Weights of a small transformer language model: 8 heads of 32, paired heads.
Each number is 128 + 24 x the weight over the matrix's rms, rounded and kept within 0 to 255. Layers, rows and columns count from 0. Numbers have three digits each.

# down: layer 12 MLP down (transposed), 1024x256, rms 0.0623, rows 443-489, columns 192-255
# up: layer 12 MLP up, 1024x256, rms 0.0693, rows 444-489, columns 192-255
down443:132181135172110137118096123135168127139127138091128140116116131127093069096170118115126155126151107127125141103162124124129164122134107129196173083135147145108148113139126126132106105135113186
up444:145114127116113135168107116175181093154141096113135113161149099107148118170133138064123099108123131132089121139097105129118125175134116118161076092104114096154171133112108142119102129133157145
down444:107112131131130157119132159132135106121142143074090123159132117108157117161144150140131143114149133000080157130105105135144100100143125117127128117129145126138115153133118120159114088143132130
up445:149141137113126139109149100183140149122086110122116131128136114152116136144102143098138144108097149127146164194125131112133129135142119127136112119175135129148147152118117165163143162158111145
down445:156149113149153103081178113119100114102091136084118131107094139079098114097130117088147131099151119151163117096099106109097134175125136100137130120159093119127116137157073116120119110124095148
up446:128120082169142151146103119140134162099118127132120120123094118136118133133184187125144155110115170133134103113179159106165093113095147149101161119132122128128137118154118143116135149121149115
down446:102142097170137099128148116115108180158116114140126141123110103133091121132117146130111136148093111145162122119154130123091102124094139133095139139088116104116139131090147101130131125120116075
up447:179143127161093121113178130142175118131159105134138137117154131113114109166169130143137141132134112138075117134143154100146141125130121147120144125095111132165114129086122172109131112108114146
down447:187115104131141161129154095141104101156123146112142142125138125113124100154171121102124125169118182136087110105166115165154122102120133169149135164135138108139153139149145127143102126165066149
up448:091090124150092116161093127116125111116097166148093127148144123081127171144135120090148147135121160122093158152110131096099115114082081209155159133123136136144113126151102167117123170124161085
down448:159129113184130134083048128082087182070082138101117111150129151102127163143093105105132141125111081086141121138153151127163113052066107101169120131107105105089110121113069157131128137144087122
up449:161092164149127066105148095123163132154138166118131097147111140127139105107141177126110137136186127149125167145071109133135154135193072113097099145136126160124121124119132171164132158120129154
down449:100094122115161136138112124133138140080084103115155130126125113162120116132118142100142117130107115164147110077135118200115140134132123141139130129152142130178148151120163126087120072161102121
up450:096106098098088099185137112118130152153135111132135157072114166148134121078114173095155135118086151161116137101169134108092153194084144124142086117106149140132108155090106133106158128107176123
down450:099120131129108116103120133145189145136152108137079080150075115141106134105125115199136145120092080120123155165148119183155136106109129109107136127092145100129108106096143081153139116176130169
up451:085147166153138134121159145143129134112115109161141118120115143113137131126138156111141138107140113138086112092118151106124141157144109145139096166169141117104081105130087139136097149135157142
down451:103137148126117137051146093129098102120155144134140135126132132107137148092134156136169135144112114114092095139146184143107099110098165145112115103138169197099074111136127118103108113160156114
up452:119131120102099134111156163126144169144131134164128100103114124147154103122120147138135155083109168117121117124101126107152104119137099119144114133099143155159142144150091172174097149100136115
down452:162148158150124136101118120126139125135139093100122117151115112098134134100132056121110113112141111088119104175128123130112122144137100119159134130137140153118120102146128085114135095137119105
up453:095122104111127181139104158145112175169141093207138082132141113165124141122090142131118151087133105138105152116122116137112199115175165136149103128113152100109093134158127150142108096138159114
down453:141094155109147096183107137113129165097129110093151127129088130119172153122098156098095123185136088142110171182122104146136138166151114127142170121131125089153196178159143189157094129162110105
up454:129093127126132142171152114145153132145064122163111158103120135131144141139169141125128137111085143160155167125131181125123136143127104140094146106144153162092110115108122121129097156126137127
down454:125111164138107129147125150149138138128172108114116137119107109114120137125132171144125137110159119150155189128105112092120130120150133110126123132168164119190168136166108147127117126152156114
up455:144149130127148165120164139108154148143135099143149109138144154144123104174124162131141166160152142150118180133115138114123133166141111176150119144132173095122104171163126083134147126131130133
down455:149133146134129152159099124088216135138147111108135164118105145137121129156093137128109097090119135116112126142133133124141130190150141165134135145140117122102106130136082118161137119141116140
up456:112090112122162131139125171145110110120149128136122127115163115149142137126145109149172101120134110146156170115136141108138122160117126086139135127169114110130093094146141091155123151097100097
down456:114131139083096103145132120126108133148118119165127123101138161103125148088118108138123125141129124093147114145133155136157120134104177118111139143123165121144108133111135152089178134159120121
up457:135118154135116134159123125130116103148124074119114096141177092187101114075145131139150160096177115190133116121075171112102118129143151141074065172105165150154117157110087116125116118097111095
down457:097184150123139148131111153132146100127159114145109154137126124179168107117079138146137154145154110155142133183140124164140168147053146108123127123099142101160123097079125128087126106117124137
up458:148072117097136122176136138136125099144123135135142105157167126128140118112118173165114124111130122128109145131085124121104121117133122133143112160092174185098164122092103093095128165117115162
down458:091160124130139158129143109091112166137150115144143176124133134156143120137130089107132114127096151124105121129135119139148135145128136137105121146152077141112134118108131159144106125114122116
up459:158093148171098139149163149130162133122105112109118180150121118191134105141169149177115152127148095123122175128132150135129126160131094165090138142157136124153080113158117127112109095112159155
down459:114129124194096174148081098099170118138151136083169132125139123124102122107130132128101102097145102114128132116128073168193132141196141140142164139148122111073112100143181101149081110128110111
up460:137136150148117144127134147143118101114110127115153118087139129162159120164138134134151160129160136151089137119157117131127114148112078165141139128082129137091082122146113131139135149128115102
down460:099123169124128101130133134140133149120108123120118124116102132084097140115120135105095126127121116121109153101130137135115111128122154076184128127113130123120148161145134119113123117142111142
up461:140143108087104142154107141118151112165125122132120150111127128118117098163119165125134151129133124178096147121101141134099146169190102144139133125098157093162141108129092100095127117148091141
down461:141138144132132138119145125120136168112111105121157111177125120142160134115114113126079130139111143140158126128132122121126117133123128105114142133142117153146135130158153156128132140103129154
up462:111163075118119129137129156128154162169100137144138137102176158126093146109096174112155115125133119150156135131174110078134102135105077147122117150144153099140133115109144121123103160065113109
down462:088107153136149137122163124157143134112138156092127048122112154181142152112111133111099125132106103107111139122176082174141180128097116107160167136162131128155102153153151145109127159108144099
up463:163094125120140140123133126193108123105128141108120154163107135140183114187106108155137111123127173101108161132128116108197166092165123117138107092147151116132145110122112158108156088119126144
down463:155111113138132079108113121107158135123132109148115120101081111127133119139107110135120150125104116000144106153144107135106159163134115129098146113109096127125162116112166109114126149142112135
up464:126082108127122129115176084105166138154107115159164118129163135117130074135117114089115171084172125143152145137159140140149150130157136170134064115144125140108119132116078113126134114137140099
down464:162144125127131119113111133121131156184127126081120134162145096139161129125138136137125123119146126073136126120076189099161129133131132108118095165133139146110120101102133109132172087137114137
up465:146123130141091132173119099087107129120138102134100127091150116122123127147118126154150133159170093131151145099102114130100154138137118120090139122112132132165139134125119130127146125105132103
down465:110129144131138129083118137133109098123092149101104129156104133138123149111141122095089133101101130119138144148102148106163137131149154140140128140138130133090165111092120095114121133118167169
up466:111158113136148076180179108155147122133068129132141096138137084148134097106153181119106182117153143145133101128095128127098141125118145147082132109112127112158092131132119152140113122107110115
down466:112146092151158133106115133086140120124111126165149127128139149153160102126148109099134145122118148144096149106141119173189132151131097147124129142111130099096129126168164127154160151110104117
up467:145139127142095121143145121115117110102120132145098105089163092141154126123148117137143117149147110153125137100122108141126150132106135147125105091133122129174112119159090123132125132118146135
down467:138165144142067106123115162125128123145132118124099099160101132132126135148119140126139155123120088119128110110103124141143087124115094126135098131113145124154114105087133087103121111120105159
up468:129143155167110140151128106143143180128153081148132125151176138115140134106197156159136135124164184125185135111080155123144101134135120090118091150131154124163171128125114121119091114143099116
down468:091113125126140124113124123105132123130143144136134148146138149157098127145146121119100156121139133149136132138092118139129155154137170120157131145175135130138127162099154101124131140131105145
up469:104129128164144138106162155127111131140112133128175173126113118132131140125097101094135116122139122175150165170110084138119125120170098140131094133120190100154098146133111122140118130137105130
down469:140121140161137072126078126089104124121104169089099148189192158106105130107078163113150141109138118147131133148103129163130101125158092125105131128108129091155170107099134157128150128144114136
up470:135121109140129127150136123150089133129094134150136082137132119134145123136130141177179165085161134170152156133142109127119122171128083119106109117204124169086131118172102148137104124142133159
down470:065124156093150146157139115104139125150146103116132131176164164123117130144149121190121170180173120104131120125065150115120095130084103139111120141124119118113111145155087124136172128144146145
up471:189096158140141115127111101134120145153147141200110148127119115145162103080139110102151156080112137146173084171121102155147128091163119090111130088098171096136113094195121184145081083125184156
down471:131106133124126108153158143179111104098144141084101132136143128153136100141088063108133134104107071178145072134152168154118134094122135110115059113170105105066138119167131127142118098110142105
up472:130111136124092055112123104099160137137093157127148131156145138125122167135164124119112134089072144133133139142128125087114132142135111104135172131177128147139103118139104160120155135095200107
down472:106124120109110101153136152142106156112154126124133111109138142119135127125164149124133126156144116139168151121127153116140136147103125144066077116113127143059130144094114133110127144133123104
up473:161145112135109140130133102142097120135112128117078116115121116098135121114140124139157137112116109121150137154102118107130133131096126142088121112155126126137092159130135147146114145133097108
down473:126153130091153157097147073122121136115119104103111138130122104100128134151109122129157131116110090134151108152106082170093114140124124146141091126167133117115114172118083127135103153137141104
up474:127150124108117108139126148140152116118114133104141126095103131106119155174114164132103141135123134111136140116122130143129106132158117120150148124181143139124097132131110121122129135165143135
down474:133152115124120118129156125124117138154119084156112156139146112142148096129144147141121144111134115054135121136163117105154137127111130138083158129145130132088140126109127150164121135135096089
up475:111117117145114111123097160111113110095147119131109111128147107088086144172143143181100115157085142143147147149123106146178159140170117136127151129157120121152139157175124152143163129111159156
down475:128144120113112192147155136112112107159148113142125155089147108178132112127083163148138158106117151124142147127171155123084128167114173095110107128092130140151076183118120112113082142105117137
up476:148129131103105164126139138142117097144139143146136128145110138160171103089154079131156107091122093121150124158095142082171119116101120148139099155165130059125141098146137110148106097128107170
down476:146125120129136107129087090092165159108167145134191121131165150177119102141116096128107113122138126120146129139110130124145127132118139095114066104066086133130145131092120121137141094126170111
up477:116091146125090107139093098114127109126141140114121151157125081160122115105151115169138108131132054148127134159158046132104126093099130098113135104087118103088092172096143133127161092121108152
down477:149111118105135135060102105138133170163109111125140116134136112121124147161142143116157071161076133141130147149119088106157111151117098152114118149119168155150101118125119090095133106188141087
up478:134154126139152146147126162110128098154093152175156098118145105110144101081099148123121113109074118146082132171114098106154120120135085135166083125136142109151127172190126164163059154101112134
down478:166096123111125141161157106105131118132155148108106120135155144147155131136145103145130124132123170146151127143098121101105127105070115107172116134145106111162115167144124160105128125140164115
up479:144134138139157096126157109111134139107138127118136142171148137103123140134141125109115086142125128117131153118126120141119130150129126124134158114110162113117104111133144130132134155145116144
down479:138118101147128148115139148066096164139124122135109135146108133134177118085114131127150152115085130066124121149168135148159129127137074189093095142111111132135127137114128107140139117147133095
up480:122117142134119128171151139134124121156069089134113117119137143117136119133120142125112118140153127142118122106115101091159106148146121164105097147146155123127089132163132151149104143123169105
down480:158130131128145113114137127128122102126145121115137136123121077121125151137145115140141166081143105159117106106142122078108113114127140126152173123139096170148132116133091162111134120155118121
up481:140128110130158127118111140154133102143113120120140108151120106131110144142098141147134139097129160154163143106140116123102102090141143112136142143075165125153137130127128140141096155077152130
down481:107125104153125119138131115145098133157160156121167111151154118130082139122172125119149153134128116129108112073140136152118095139097126118159146152101125118115095158121107099129136171152078159
up482:113130128140139122126124129093136129104152131103169150141150127121111110141132135139121138153117107163113121135133117132126115156150140140131140123117149116124124148113126115139103118133127121
down482:133134124130128130135121130144118128156116126145110127120109130140122143115139135117131128136134145146133136127119124121146127117127131122121132136135121142131115117119129131114140131111123130
up483:103103085102104132133099108116131124164120131131102134124119133125140132105119110153125162098112146133123139162096112105155137137108136099112146120138109129104087117119091110162155140140116134
down483:109161093125138155093155117136081145138119150126123148110115112115137078111109125133114128131122148049119142188151148150115090132146151124130111139170137120133127107073112123105131128127102133
up484:135119140089120071133114120194147105126138154135139138112139125125116164159119117112132141094090121132146168122084133098173153134181130151115101069160125067134139151115096123094135113140153112
down484:152119161173143103099107114116114125127175128117147115117077100122125083109102108134123157103097075122103108132103120137106066122182132142164166124117109139143115132118130125142140072116132161
up485:142126140139130124153080108143123108138119146109148123100126175132136135106158115159151141141166131132144118172112141139145143151186124116103101113127131109093099113148122139132173163109129147
down485:107118152143148148141107108158129160135125119118142143165153104130132132104130145113117140104089102158151150075127153133137104144142129130135102117083127119132151139169105120124122121143142146
up486:094137169109135101136143116113110119153120130175108085145113118164119113130116092123150163130132098132142110125166122096094097146155143129137093142127189076142117130145133119107136130094111118
down486:125140111122121095154129133146098130096146146115145143122145133144117097134137126136116136135115172096136135144098133151103186107100176124136092130123120130129140111116107107162104114110182159
up487:109120117137131124112105132095156163165073148130134121148136146149132125104157139080134110105132134135130133092086141114169178137165154100109125157117143140191077134139135164107091106129085106
down487:143112105099130120131131098119133144113093104150139118149131130142106128126105087185151149193148136113109183173124101154126113129130115146110124149130135140110132124132100137097125142144137121
up488:139131136110138126122133130092107138169140165114133079107131130157165165087101142127116119128124082154167141109099108092144109136169109157097115144106133124117101109132075117142099149146136146
down488:097148116155121144157116130087099102115125146124088109127117131152117154132142136159123104140114121136134084150155113104155138125125165133082114128141123114091133193127147149142145134161119141
up489:113148142143121186110143138120100137133110125164118071125106160101152131105122131134133124147121183132148143124083128133196110141155105178125120163151138136110127106182105183156151119125187137
down489:103134144134134164103116112101131116131120077114112125166147164138178149126101138122155126174125139127158124090117130136122113133155136141146124149106169097149159129138134149171107157128150169